Each number is 500 + 40 x the weight over its row's rms, rounded and kept within 0 to 999. Layers, rows and columns count from 0. Numbers have three digits each. The size before them is the row's rms in percent of the matrix's.

# layer 5 MLP up, 768x192, rms 0.138, rows 405-477, columns 96-191
104:468430551481529528433445470502454464481480503492525576569499532469467496561490577478530568523476528457539393565492607527467503516431498463525438423527410468516492481473510549508447547467486482513591453512546543563479552447514465545567565523492490500421449496542459502513534520533485564489
095:491476515578545468516585494500568478497559522457473428511500486496516434524531487499551441521552435502499491472460534487461460479445473516529454554491556472520534497499504466457531505536495520529535383557539481493569420547517456475416431436494561520532503460468532478488475408541500549532
098:440502482429477510512519496462534520573490470429518450516513489466475549489527491556442507465552478461514451473544505447484508433453542624457597495503410473523549491444445522491621466454502499552522509513493587494510484493497484546473484475506536510530481438575482547461504581509559469495
109:471489501442500474462474525487444470469490474571489521422529508537560563524506547507524561489529504574510437476490457569467488469459496490495461551571493427494464533482427480459574467539495429463471460539490582468490519516481534452444490469453496467552497588556503518542542477494528464537
100:491536552432517531482420468553520501535537546496535404484485430476491483461501514476445436494475499473452534415568560474534487422543539487497522478454565487545514524455427510526522503536478372516435504563489503458470462514538508499496458463521474498466480480476487531528547519539493443485
100:466423519475526492501466523527488556423464561492471545498527534527553508536575523477498500427431501425508558520515544518495456572439487504490505486517497566542521512493480475508498529511569530493528542521534538478480478411500522434484596461500499487521539540433461499569500505453506524480
096:527465473503451453476470559434427478461461515480477514475552540545438505502485494480437470528443496512511530544485426524570567485536510481568467425493489517560472534531523521475514545459496505520496539503559496484466577546546479533507461506514567535513477505473458445504546522517543481494
091:547502536485541502489516430453496489453500553495533539462525532553549490511497551506543506419486450484541516570487527561438467469485448541522503497619479542512534445510517474535533613493540493543468514504550546486549517446499365483523529470500508502512522475524516520560434434453521468525
102:584493488489415499435455522494428469482557480504524462494538496479483458525565479423518561546530525513513505516481507484516480474511536465489469535513437513570419460461486483486514472500494537526519512410508482503472500465490470451437535507474527431512499472538456519514526497445477563511
103:530544523507490397440546534494486541452509508537540509488478479466509474540503547496527565500471478511455549490548493525508516483528496507524429492548444559511528571465426516535535484543460502502537504483492545508512487482501512557431479463548457511528510488446440486489503508450563524484
090:467514485472587548461502537423389505551473500488560513526419425525537530512427482476418546539485551436493463491460527503487476419486504421556494463534479471485478552428502531571534516480419530455505446463409559503551516540493455494467501491440489475522481544466554507504515504517515478523
091:514496505472533568478476561449588450525448497517515497515495471552485523498551556509555421501476446520522528401490461541538461489507515517450503487509583432529485514425494449534501558490514538492495446542492501523487495527550510488496519526503587497483575485537395563432527477471482529472
109:499501464511473525528511530530535500575512516462450508484451491499463564493548494467528407455422517415515433487598573478451569568568512438520488523552509471522467499492546509527496503499450485548482439474450571488470588556479522509539460472489520466482446526550484553504380466482490455514
099:461487510500471449394481503487490485460593491571488487473528519513522484564466577477473461496581506522503522518461439488552444493486515456463514484498466477492496535520497526494460569458486465432476497576519447513450494487529491404445561454501498511475501482492556473546483540442569494562
101:461459543519472484501508582499445445582515497533524525477523455472465466493500491386489539560448520495518492574456488482535582447440534460541481496494486457502562476550494489474408495534511553591492530521492431557491489479532499501489485471445555529552493558598451495540421497462509557479
099:453479488460476459447474473506455485526494450489488500559594496455490564544544457507442560514490475544539522491508566422612514537591511419536501496548497541558521511446523512482484512446473499427498440510524512537529499461443495524414493472550455443488540514429405484460528464508564547516
085:414454452545578507457486523462532443496537623543544474513509500531434490539411544530520486569502479475487511472516495552471518409497426514488481499434533423491414529526421491464534608560528503469518437447523436444554466440529530548546490477528525457489454532515482490480482516518490498461
091:420500443457549520524460533485517498484477488589558509441519507541480472486465538523486478517437555524486420479495541458514482549543507435448460462490536404539473566489455500440451490527548467513472510576526532548494475478505540520487522456478474523535483501558498494448497411519530529519
092:464501573529486477526524533579439566551489498456538456487492444469480486454468537512572508431543504527537521496534533439559488520468571398506532459423506491537512480471531506446553527492488491531523467493519502537435426447492494462507554507443501525483491528516526463487505436520480496583
105:527489514508478472444483529458491489475541475488567501479546456523524534504512498447538556530468473491553516463442484514521513541496458507435557484471499483421441573519463486519477538455493528537484522453483473560513428533543501501463499442536516442500431490451488516438483411498545483502
112:492468509565554453532527426503437496445498498466465470464433537566450625513450514519528562489507514499501505441551586503560539448462522446491529465472473476503508494467492503458472531484533495523435447490467550506459457500506502498519569450555487534576500502477453446532521542495437487549
100:544485488547553440450537558485525463473520516462453475453556448463516520487536472519533478512455470445471450500566437487572522510517489488503422520510447437533490535520447516483527512549533553513566500456481507515445441456556546490478509491502556477511540509475438544537514498560467532447
093:521515502484482488402507521484484519479433485554550523519450487507488497474508497568492493435468407468595521499560466526528464496539495518485508533484531443572495455483443443460447501594547456487393488505485504437511557517496452517524513450502478471530498534439535509522435427509521537441
108:543459431487485524439498473548481485499576485467558418494520432484519515494539518537469527506496521492538477524419487504516449504495465477524497477519546470422488454524474490564442496488510516538512517567482476523464478502461465537464404488428491489413445439413472524492493483467454498453
093:417500511521421512397473606563542375492513508544512457461522482467505517470420508502481497514557518512470490476510528553475559402548491520582430470474556466497499556505493403542458469490588501485477488522513495424462524562505510413512491493460540473440450508499487496473520457518486497499
112:438543494567486457491584485557446456474538542544484529459501484502466575568500504499580515464466488487514493463534473501500433560459478480495480478513484485489498527456460529541455499420527566542532533520452563513495459529402481444457451511502502468439565466531578497555513482536513563486
099:496429411529460497502520493418515557521503503517516536519510540644450494545563464498539455481480464445516554585544480462496533471509515534470516530568540417516447507502463489515520471534441583536507458458460421448522503457427471506488484422431591501483509530481537479491483514501475504552
100:504488426484582538553529485501500492452459518478440580501507480463499522458449505532507518545444470494415406489589498479486512451499567497524567550546499481481512562534460494470504575545498533485530515463514510499527483540514544512461487530472550534477494469477493559469461403444557462544
096:464485399565488414413449549478451462465491568432443518523548537528483507446496567469469496444533545483483463452549466432539489518485506483523433501477497526480491507477510509539432525520494477510484539465542493609445524496471530494451527508533472549505431506437529460501501590526472500468
095:511553431455444454496481533518511507476514497484520507493478414478525526493479517539514508452556492553470497485530459472492464458544558487471522474511452486426424457447580505536484455520510432464461496483541513478541523467549461520483451558530506440497456552447485390604497490559588514412
104:504522516478473575479521497474466449497508471524464496404451519459504512469608457501438516511446487468478491546600519521501507548522535403469502505566557595459463539493489502433485478552473541541500452469459497601553507498546464500559518540528489503434511471609449528517536416528516520480
099:491512579474528455503478552520495456470523555543510493508513457480510501521508447454532477475447412524535475514536532440483480396466482505502532501503543498571515566509533493470451544436566431412521452481425579539465404434491515523445586497482515429460512530503495577494469471475531421497
096:549429456535496530506531467513530443560517500508455534485630438463432580516515439559541580548564473519467505481452500488460589501482492541489561472538557489526507500594483472511553530569525502506557461500539466512508490436523509556503480498484469429573501492487461508418509498489552441515
097:518502533464470512591499461502458456445512518488532385462458538466511494542461543516505484524502518542466527570516519505444487494496505495481438439458536498551466534559559500555519505502483550546457478479462571489510445490478513461469471472449508510514525508460517542448548503555487477399
095:470531469529463463509547596530527478502523568451536521459429507448477572433439507426527504460421509509474472501537564501547536499416517532406517549538498477468508515510518528490511515463491506516505505455465551529548535566432535541485520503520501484520470461490443474509474596490504517429
102:474465458507459534524530474535534534478507480442548520524497509471441542459501478440506521506493493577478421478473442531506481467505540457446541534499505442547463578461513555508560520515519515505515492501460467493439466400571539495498561482500497448536544559514514532511467519466527575586
106:500507514521455534479495479542552425498518479501460454502455519491487528544520544506558539503466513501478513445494510538486385493459474490442517447476555521526512483496543568520460529431538481492542471473566513527503518539458418568504505499490522461561425518537466440486489447495545503496
097:519590517504489385534515484542483570459543537532480513452482589492536472470477499473521508550486537429494547423588549482474496449576474421460459512497477530598518557512519529474559511469552497464496538518551527516512509462492467489512476478450543528579475499490470475529589474555523439461
099:459557511535420512493536523562466502555564552513483581524512438441483483551490489515503434505503508474462520464527529499497441362480426557533483496524518507487493502459447511444559495577472523466481504515519471409525483512533500531575554513482480530483485517575491454573508476460528561491
089:532456548571483494535490515532524504471508476529490483532443516513543558464493553536480403452473574539504534490517494543532476500468440501528490474509471522516591426533462552559438530554478566490458520471505506561473508546566460503594481479502506511494512507479572509540501503464542488540
106:462524489442449560466488495496497535509527571559498550516525457541544511472474522439475523513490512447496538564417551490593470474588455449588450528475449403452489491536447559607462519544468500505471475479480487512556476476517440464460504483461479478584547536540539561495504539471519489444
109:434477473470503541529448499491489545541469535494465565526507486442530453501472501519457566483517477528624505484516501566499505450566463463510567467437451551503443492450484503506493507563554463494521488505474535483483530573479536488452441505458523485527475542363502474464527538492540417459
101:522465478579406493475457503483474477511503528459484576509431519483526494516456459511567460478486503511479511502549565572506466508471540470436482467534526502472508461473449519517434501574515446467532549440565465531481477567491467457533523472467554465471477480432468426428513554432449565556
099:459420496533486452444503469509568496553471482593533479561472510440509506462541545485464515486462492469420460481542508478541577456475468513525487524461481512535530555443449495479543516451506539525614433523540524441423540470497468492499467483521483492539492391468421550476525430471479509487
095:577499462575517575449533512522442507438516497509448476456418459484527501465433530567504447569527463550467469462529534425489504485426473511523502499511464550468473465535437512501584537523497550443477529483495465418597525466457519542505575537542484483496460568430464517474459532441502516496
098:453465475470504532515496520552508498551590509576519494473423407465516536511562465490465434467465521500411455547484514483532527546429490451536554504510477463537551519437474503533448508476517496459549520485512541499558485529436525479426513446571477458497467536498570507468501488439554594525
111:528479476518491535562458527498572487490492455473507538473482472515506558484513425468493437534481479471563474452491498504487527478491580537433543520583493528553497491500467447468527545478467496401474509474542490430600490516459534490532503544504574486546409514529479453513509442533477490506
105:503482446558471438475457526470552454479453593550525511491501478476519511483567460524584490472546481449537421472522504452517534429553456445485559562447512473560542536441440507523438552488521488482489453521529513491492542459475473540505442476509462450453526521464501453413523546543518498567
098:510469514489442503480434544473514508450479595522449450470528479545470511543523532467528566515564529530479494515518497488473370473485459472526543491480548501516480457462506503404502494499489500407468435400484511450508503429561472533446510477469468463469549547507482487539441548545522468460
102:565500480446496509508437523461537493464539524567533463446484469489516484473479480573471443454590505527553446459532526513505440551522511484442520512513526513440559529514519455548477532469519438438551526534501464525517502510492531401474485439593451567544516482468480488484484520612486544547
091:434511486546535459501461457505503491573504467481509455476584462433491532463472577577534452528511452443502592542498483522426531481496516493525505441536461575461507526501555433499472436482476530524545435510569542496504519428452475511512566600514507557529478558442505529524503529488470499478
101:438428446524536491469541510548510502490530490569432474434523587493466497543513544566490474466517498466472550477498511443530485485549507495521563478549505467560562512564498480482510528546424490487523503430552507502473525517470457530486622450468544511495579523457501476470461578514580491526
100:443499455525436441542466522510526441531489490443504576533514540551485426496555508568460414499501469490546525537537496547564467424456457509521456502486515456566451534497507469574514482460554518491529476523507533523469572512504471521545514506520540470419529476521523570499517485499538530472
106:514512471579518554517394526520518518507477544441474435446445482496492561574495469485481488497554463436461477483494403526514518463441519506486480634549491446485455504468476479508530492484545521466513495475425513494467504574533551516406457502508510477443482535464545504485458466530528533541
097:494581442530419584516405516505499547486516529545501539505558493567512420526480565507541482493418465533473502468522441456486449464488521474521568546484468564523468503487503512516502478476532546567523445544453517558432489505509479481467558482455511412475498527486502493486516512474562571512
102:497505482523454551516496495435520500542505486440496491441505402534549530476516459484551504480479468529518546496463560571543534494502429501489482483507439475449445484477551528488475482488463527489512459466517580456535542515501516467472475492507543547533474571497515534606454506542570610489
107:550481487546441545492478464563567489492503545468464487491525520486503497477479480484443400525523487478504417508523543441515479465519511494514435508464478599534480468514456515520508517555498493459503466518577549526500443503583505523481504555533481507542564549395500505452437481486465584482
103:477539464524516407479567543547502471510492482550432463451477462537491536448480546429494556496578519541553550524530577438506481522543552606422506482463480481451420540511525503473567492557516522515416512472513493486510500477486465491481501441463488539528497522550445545448446459516574480528
089:453503498579478459474481520523573463512500491445526522506466435507531566504473482481563461471507445507517531476530557506518477545489388496495512509559529545519449553495474505499555502502532527531567472464556496507470540500480409389475447461463458566497533469381491453529537379488504547507
091:566504458532511533461480441493463432541524467458450550534457542574477485515478506471504517474478453527501551499476452480502458403521487537497504532531517505482467600528563486549503490467476396437507473497474460577482499506463465517577506498512414463501517554529435550544460462514503626497
103:503475469546535455504472493491593515603500501524503509512511537452433516549469552614564445548524489493515443499496485544500478476517483446530497476490475464447454504474501552573537456483439493492580532509511559575438485518488380456454504499494474511448605519520504533506483449479531548510
103:555501475551517528470511481503449496509488503531483525456432494522503547516541471530479515490464415541474424505435514553521397436430445507492473489523502505484526459537524528527486541478540474504405535500455473431559464437506490488493461439494483491530534522464452507509468453525505588440
098:517487544466421473470552508476464476487492509446544495522546409549536574452512531464488522478487483453508501517473517521509468542492526483455510516474467429520537431465508497414556469487541487466454497574493514551430542584544490516431479483498497513553505496479562556584552498479467499554
107:434420536506539488518458425486505453500527533529476521389468475560551472561538484568569545584535509484525468501487431471472466573542499518402480465549506521523523463489530429536493538537460511436520505440491471495564500405502504519436437468496543497558499497500499523521516486476529471466
101:452495537567547453514522471553499435501530475521473424474504532501522574473520541538423491534482488497543506498488576565567504558415494443546515488510464514519472522481543514483547450488553447504529469522503469549474516531515515520515423457565516450458451539477472468433506487487496465374
112:528453553491507455457469544446487524467480493424511470489458475493461538420457531472482476541530496383480447596504564499514508526410444529401441483500561466446467519446447607502511513517513485521476474454501563560513489531429497466501508554514521475473572448536477504466544409503495512461
102:532455511570456449533490517485465516509541509371500598522453465496533501562526508443508493525517566469477467524494470520536449441488478454502500514444568478455562451504458453497524553467554542482487545479521516545455524499414505478521476568454484478495460436483461485439554516523474543475
112:503533493524465601485474530512503499489536485504529478508490533498489523535515479490596481513449533466498519430599521524510492475459606501465437461432516493559547439456430537523468472537528506451474563560510432548542443613425467499458507493496470532502436508493508518535506467501490518547
094:463483535484476437472417500499481475574470543472541462486462456587480525509530551555469492490473534543509419514542507435470530500425544555519471504539539531480572491475443506475440484478493521515498515466536504541518527485593401525521549522549537478483523539486443521500490560561480506560
103:523501510514564467480497547546472512473484512436499484466496543512509563424501569520573493569512422483523487578546497541576520503492478487525474484531459451447543523537503475436529590454473474498510484483548498473474476520580537521507554488499463551533541493422523499509502537470498542560
105:568458466489488511519463505513574527494484496508626542569489477488485519541456503470523407498484489414505474486510504480584438534491506528568504525485503375463445518535549461474551481556467576451542494516507473452545507473563480483542442537442512450486509444418523555496498472466431537547
099:481500435443552464579542486505460461512473586490533539490490462514547459463551607400555506506546534468453460541498504543449534454428537495472512487467486425444445522500478563523401563557479539501494502488552572471500488451482489528526470491554491519505526516483446457441472418471483461497
100:502483481567463513499406477473500478502546522472522540503440441489468513526527593502434486508469495603582480494453502484502555476465395478505450499540505437497501480460498587501409581487531591418521514483506501504531490498466536505538504537505559478474548491466502453478463510499469594508
# layer 5 MLP down (transposed), 768x192, rms 0.108, rows 405-476, columns 96-191
098:550459518538486432465562483508491391533467479499519501435532556510490491484401559470478510494457497590479494503453491572505505437569478543494573545484503517502497469481452476430588565478514586555488530504511513525452524516430502528543500465464442549516452523508497549443479523510498565528
095:501467548470463518529511439582488464462499527481496471500407434471444501555498516528531469497507539536493520517474448473460560530503439465501452451520445489463492546505579421513512534498534454533471451552466455337531471454498429473527519454501559462481508525513512556517443478427469493521
096:509513472495515519523462517515485473479480499514410465492552496461544504440520469555558498486482442494452527622469461524509487497439461476399500490492495550468477502489507455603554569519527493522513589497511498517530526524438446522464491594546554443498427485534470498514471532475562575484
105:502518477493515495448541566461478499403524558508497512486480496545593472528559519471518496493463527475435594510518541549447520476466461555498487534484477451455491484511501562482527523413518545531516464469511442547461471512539540498489561485458498446553453470566562477536521531501493515494
099:554504526496518468477491460454474428577550602522563466494517482478524533556498508495532542573470479514500521477425446532528534536579481522459514500547449491536467489481538492452483376473484569457515487599462498486590504485507426517540469456597456497560509442494469531512460476464518530530
105:490571507492489479502453528411534505493483482534554470549518523513520569486456447531549488481589472417472512421484522546498577499515550553534518456538497473462483415468497486440495482491465507484451469531514478482620416516540477577477510522461449497504509573461450440563527523529493481492
101:501571488476542558542509563533491555472499493527523453538500503504534463520449501568499481525479481498476475539503549472474496441470467637457471520505501440500563489508554531417561548577497549497504461538512610543436504535496515502523551478468464544479536507498489525432489519545538537500
098:505530480491499458504611481479510497513469453525535455529446489367486497524431447483510505525507463532468479490487542487534539510461541507538603521531531457453446535479464531405524522512481535426508530534505487491508541497487532530506527512440453455443476488501384553439517539456449503506
105:600479463441523493542523474470457470571479461481462527543523433514501498503467536519520527534542526560533525496515507449502447487512468574454577483456471469508500475439568454465433394465381490486464494563527533506508477458546441546520488530465485449508494523577487517502508460465452500542
102:507474435467401413492559497518494608481529466529398534444516488399508561451467482441478549500509479508512538546503476537380531464532593505498507516488441524527484414486495557482494504592489502538465521468482537493459549517527495523466485506498473517438485469475450542565524472475559495482
090:573481543504451611524531498445485526463497573525516487462520512509509518514457440485505491408530464518486535410525512502545488451527446508525459509481495516595537526518533534520559511573484565488470608564498446490471444408466493519446516507574537500458548471536493487567515474582549495500
098:487432530457464464465513462567466538585528535429492571528474448483513521493476462536580538493521569437472531515491519442429574502438497526480485539530442530465519538533495490509490493481482436537495525497478529447437561480498470448464429474517424543442435488540522468572519505520532457564
109:505470562449576510541491471526597530491530524477468493546459511470445494448449509483442517477537428549551562472418461458467466424540498515504551572527495519468485474457535498535569544462476519488514496459572531467536507472509545510449501518485550444447533548490503472561503468453552550483
107:458489544586411461578409481456521522504421470507512513554519541421534475411481480444516503495518458514493448491485579526446548489495507469532483441499570536458525468538444542498518528420595409525537537492528581521433514536546592503453469521506467539527569553544502401502538497539521529451
092:417506472499464490455454425477559509509465499450462489500495488486531494463573513572545397447518423448491484506496455516533463509517551517436549494487508490470500460441530475552550481559478472412541478519536538496490493513398595559528511511466480548451474501488509425552558522536459508475
103:518500507444472436556543492494528472491522492435493462449524542474579443475492531549457527557457585496472485476564455484546453397465513463460614495473457602477466493538450419507486488481496468513496487565571541515513486421553583485547515546507459536521487427571514511509515506445442538433
094:461511500523533458609524509596479435485540574482535510562501488517488541488506472538501485544457490534514528433534496533461471467442409453472553446495580509484510530512480482506521513488507437560514464451527522521479468508488575534437500543540485466480498401472462473486591491501446449579
099:526520482560506510454514502477460490478462450450546441565524545515479479476427477504502572547526454481528519562543486477494551517425472500525522476508521431460568467531592497512571505513551481513512489433510468531504481476575418488484507454544555465483489470486532594452420469517405565561
093:473475435506525558491480471474484528491493498412530476515507480470519497461403574537528471524506549537572506522456531451566556540492543578568539472550476480497498497550417522414565499440456493516542521552516442401547604511504469539508490521491516543459469548465477479483460537545479481539
104:505492491491534495517447528525501562453527469468549494542529538477481469468546501510466520556444539484426507480530519521502554560445550527533585556441479498520492538571425526534465425533531542513480485485514546476509439455501459481474423479615473551552491477478498469569477519481507564487
107:471535409549522527459536537430476515518486511526348499495536443517505475465389424479453501585573501440530459466486502492492558522512562461510585474488490475505541526510513547412587547508460487502428488459538500532465476532481549485529459516477481466458438573490538536529463464459480514522
102:539458457487581528564529429484581522496488527479536532510567546480506417523543490491467528414522496551497518521430444470513433509457508543556484490456482498479488480481512480471493504552543507444497463424498417462509484413551410498535439555496526527478460487516517543535467472497550498491
091:503470564534532493549572471514543504520489452482463524591543466490459524505513478481561495476546485564460476537449466470488490381526426377491568561499493433534547543547558527528487525505553510481529510471451551497493466580504481561512508426543529541526509502532539491483428482510562480455
097:440507480430429451549540530621545482500423569572494475496491397541495481532394458510507466467509494511491482429439483546503487523505575457495478486521447472497493493433509464475484522498468491495468467566461519510526531533405589501470509467498528491584480485531537459563507535462494572548
090:473478463549498486501468519505496598500473480449424535448481509473481503533499476484535465501449596469498552543498462506553530528484557444479442504488537487461527547522519443483537513503525433527557516489528461536442497498489471533513424532564572450438533511541548372499410540516459503565
108:478546479489477467490510517510470520507477528498505512534453509470469513495542472458476506538550490521490512468485502494466560448478478528457484529505487502480583493528450574525503560542462467503536495544468500528494538458450538471492556492637436469491494491438504502475526514604521526417
095:486491441565540486534493462418557526507511495455516518456470521461512490436440529467554526515502561505496571491522557592562552452500476500555526592489460475495513412552456538511556505555510503454534521457553516519532485479561494520425460526498412529490496530469526516523515610570429539456
106:489439499468538445374490448453473499452545485557470520514485510569506520515512542557495568519463487538478482544527464515460482454522490426525493457495452519528522575551505493468479464486498512561472459521462513525531486462464516539499561510455544539460467546513509570563503505530527455544
098:519538541491452454514507443529435487459514449541532520492472451509502467503487531403490481505435465530518496504520473507514466447406507474461421472523552487451466429514502491454560536574531554484449499518547510489463463505513445553652592481505497446463389450536482544549519472522521565474
102:520496458533547469451562504479449568550548556451512592597501498488469481497546428486565508531509526512560623503560490473513457518462494448469478495534458451571510508489592525503549492482502532521533505488521463522501580470545582476524539520510431506474499459450435508448491504483564475475
102:505502498540402494509457520460530502453554481452475473477516480528533516537578456421437515523472538527517572408482488535488544443470450525511518521506548575499455487565509559496553417488470510579532477471506534493464456467484449513451465553438537540608418525470558554542489486507550508554
095:496590564530480479481493532486542455530469502484569543452510494470466512468468500457478508454460544406499535498475468512526450503480469467425445475532463513512462450514427523456510509508480459583520531556537502503475530487519490509515466467486477561545526526475578456569516527504563495513
086:470502466462470416503560565506470536464451464518544497473515467527543465499538505457455517455491549478517485501511536460556473468478499462474522466495491505455522482446574443477533473499505508486484541485515492511491587491540564439470453485534533461552451541517508489578485388544582528543
095:493498542483482512484478538488422498491481526513441492550494479545529448489507470499496466463525513430434409450502488490521524550449394477464533534519537504447501513404497476485524539462530486455580462487546439526499525455529483469444486508533463381469459540430502458555467568523502505540
097:460504453529584539582477420475568491568511545475558475514448579503477527457562445504539541532539526539507445469503499496554532491540475511541460509466523548509529455518460553465460494485482458516514547573469462455538514594605517430467527517489466441474457464525482481569482472514449501494
111:502544534511586507522473507577474556584539525501525473560454516547430477556444501572516412539455423480490455507478431595524473447527526567501443522586491503573479501506499500527502537503512424487517560487459461493555487503477542541471488601506459522421468505513464525561512488526521491574
110:557553531513442502519488477445581462531541564487481543490487480491481516556495482481569544573483459464474510519505494550547527565495535487483495500479529580520543479466516494432474484473397450455497506483483558503540511444534476442524500483514528438457519503479539460514493472433500431499
099:443523563486549458389501527522508460527441568506481579459497560481487467582472517512420506536518551561499446511515513535537478583469474477507474495552499494528421476473524489451501509394542510487447550474474491523534511478479567424503486535455493512500513546565536498486508455478477510500
090:515578517535490475497446470484508429494532498547494519487483423468509507475470478479487491559420502539472491510538516448497502560560492401466522477464528480519519541530481505564542556446609499524572485450483451452521549520548477479502485488486588450428577495507512498508555511489502558454
093:491489544473509436515567551536554475475530541494453472468475510473461452536501493517523467527510549498553526477579474510434573480515485534506502514536507500491451499496542455460439502432443480504549587467419517508482500509456559463542414434494518521548480451518536507533516479507515463461
097:457528513490424539529460474461462501439482513493497588539485508544600561466504538520518485559455585560474519574470525473516532515567508572524512536500443547505574578540501543537503575445483499580521552527467521511569528484512474470502469505495549470489484459504569405441557491481419506478
099:542507493499524510533518562540473424485494484521404465525585491475526521530457566550463519477488523483505496502552559497547501539529469497496522556529474493441461482448490513499418539518475521428508431516580482535452446440544465425515459513543467398461487478473561503443433536455492488508
101:531491549476554430503578461572449544549583523489425532496528511404529501482523478485564506546515537484467480515541465499451521546488421526490477458433485440572533448481519440514515520537553482485420527538479542431508511482510507538458545496557514529585460458510527492550483477532512504455
095:540560512532466429481502478569433533482543486521539481504575501540472523548568522419422547493468454476521492412448476549482496506532386449466469542480521481546502493496558530540581513554398468491515505485512539535480603513577501576482517567507560442503461500502497489439462468419536483511
096:491504458522574532507539511457507500520435446542448552490482465539560519497462405447504467497502428497506505596528436396499526524514443535488398471506518475475518584446553514519541455523538468508547467468489523492496483507514469499455490571511517507534489570540454472513458478541575481555
104:432559505471550522501484419492541536538480554520490522491417507559468479508603558533494484551567510521531572516522454497509544496486482454538452505456550465499495550493476511498546469548551477437513485447507502441449531415449485413510462462600485507557491540405545413421493535579489461485
116:490485528519462536498484532511480482413491526590538538484481487520547521519523427420516460485602390471428485502509497481434595526462512531489483417505536561522502559568486539552452535506504493468532465456509471481482507486516498552505498471536518471483461421437511434463468512535574462548
106:504549499468549467499574439520467511460465511462497564495490556507499536471489577531497470502414510500449565519505521463466495539491500513495494498482513506490524437496480442582416428529438471406445456566464479568527485494519485512533496499523412511555520426496506494508522497486508490498
092:439533542460497452501456462420472538487444446554537525585515490502507468523469520484526561583470442489579467513536486482462490495461559520479495461494531444538469503531491438577520531398560488534593479443494433528588494451570500474544498472504502431520478539427489485511535484464567500446
109:497505494512460562514517487558487530543489486505531467517492468538480452519478515463521595474526474549601506541466366496490550464435464563560455529529528459447470419442468516574545537505408484514540529521463529487455481485467423442529559501505528559552456494480476483518493479498485433461
104:505610579461479484479467511480526469445507473535544480573528567505482506519475450484515519540455550458479525500491440460529597513471494533485529483485510506467435505501590472513513417501541524513535553532444475515510518518551471506468448536442479572466489469528493505531530502466483509493
104:493446462444579507515478465484518519503452423537426437457453499599463543568475458412495478434453504454529462466506499537521490466477536544447479503515610545514502512481495493530437501548530520521530479489517538493452529517489512532463516487490489518514483467523506410521657486487583568531
092:505532464514539559493436532534492518483473545503517486416456544510481555529490504448455535496441459469484432474494528480550475609468509470477505526548473484475495476456494487503467522477454465464494480476536437486577423485452510417527512522502567493529542529500506545465542489504529513468
109:519463417544582583460512490467500496556507486404554489468499434508584447571524580452529505475561560512488496487514471518502496471554491519489468557508523524507560484541505445449443455527486446493536410487459565498497506486462541494499545505453549543513493492523491509451400474524507497528
099:587491537495491528508545527460490453469493490521519498472496543443464493531515453470509447552455541511487498505534452555525514473497438455517480438502500502442450578498516507422519487544491419484458530465484490517516503534521516493424459514514477491598467551497524436573526477552533478454
102:447482538486528497454515442506489537494570539458486471525513518487548480527513535486510502433473451589549510493504500466486521473493572493457463510487558510514484467496459489577514498472493505481516519480531475479461580489633472592514478503441444487532531534486553494516505466455534482508
109:518472498418514474491452500556446457498477434566531531534574550496467570539526472480490489493503448537545472459530487488487445484557428483525463457477523512459500473495574501439520450450514488529459466550518544481496565525453491460469491505519485499482488528549455453550482572501576545533
101:525553485511485386540530510509427501417457488545549483468503484557516459487532555471505463568458489459493473521495506514551500581485505511450515546472419517511484470524438524528611521516543537570479488492584548523449438540431506431516512443440548559475528540502468514565466528578489552549
094:480464494523428501513484502395443550465525490500453423500453545518509444453496504493490584427437579496460537467548458610499424491489587448449479451430444460505609522518564470543470483422507486502461537479448462407541489505523467522597535480539493475518467473483519442442532455519530493490
103:483567484512470424497509432472507536481512551485577522502518527529476506475541531417507442477462528478468499569527467523437555524491533500507509443464561467514538525569533531458557473485497499590489474510554495547526535507497597441452544523523483478521469544550541466507526456506511501561
103:565479482542501470527485416498517398526468517538505517543416540584536516531435492490513546525556509472467524522588472519418518539504535524521439425433481493478511504510476542473512492543540495515488460480479443552492497487490439527587475491485489572517454483477486497517458518582496509513
108:546505476497482476462459474470494516558560424507469445459460465547488479547555450428487466533531558484493552489490471516537501553494444538439462509526512495532514490550539448493565477505485490510470514497522483454457504498461518473474461507432493439569458488513514445493413524487454544448
086:488499459454512508519421459489566483547476505469548431461503493410495420577526512541508497528466504519508523431497476504489396460484495440511486533529458508420462490491516551507466553558504480590540557515485448449546482447504518534476560465496526458507497517524475475447445518463520559450
102:523550555550478441488488523498526484503469452514452465502527526471552481426523454474493500510532542476577443562513573500513498466576544508488491557481426525510451447504496541473551448517534522458513517518532516410579551561406493491514484456469431454510433540540483551442471571484528509423
097:410493491509432514552508448425557557506503492483566482467492483471468583552530523460517529502434522478548470529525534534530465481532554506466519471532485491525450539522442613484504506523501528490530502503487543506483489523483558441438534620576490468442435448467572512556494506547446466557
104:577484538424572566409465557588522546418507494505574541476496487534514508516543444525558479533493571456542516508513465455406478523498511497497536475464506466520506500459511520508508508532464479448542530521502488484492456465538453446485567533505551527544530586494559561464503468511492486523
098:563445509507529413521466547483521449564493522515536503513494499589476464449461487462507583459493525466517513484495442534520541553631506573501518475419485486529498528499529529511489578543442496467512453419488472458516495421526418501521530488479529546437550453498477484534510484471511513494
104:489446503516523509512547455501434528534513526521494487500527498497474438551539564494509541504503457544509518499471522521511564540532514529443463473476400450540533529468623498494551534472494447440422530471480519512509564568531511463484615501470556440497525507563447549470580484506548499489
103:595535537460582442502529451508438506471453452541588493495444507447432515518431506512485432511498515512562508453502490529510428435472500557575508515647484456528517499492441498456489468462524543445480531491587495514493468527512515495485536484540471509533520507559435455551453465459501494473
105:439506591465501525547469528440506536474502489579475513575469575516450535556570479494528460599500523427485480451476544569487473492475513405470530575542509508517489528490461520477524531521449460555538525495442498462524488490445498522499570506505513489524519494443484491454631516459505474489
095:445422438470456495470506481510550479520494503595534468585551582501444489517516522542490550457528490554461470484553490482438497510452524500511570588500477452572541481547414480417479499457402475538535510524521491506472538451514547477430485462550509470480539517488481459409555444474557529489
097:473442545546472457449491495471493449538497477510477499483534430489459510486500394479453505552568516493580526493443474458473493468541542550463533546530542525450489429473559455439532464475516574538525500478479463517492484451517464474438555483511498504494553499557566531476493434519493445532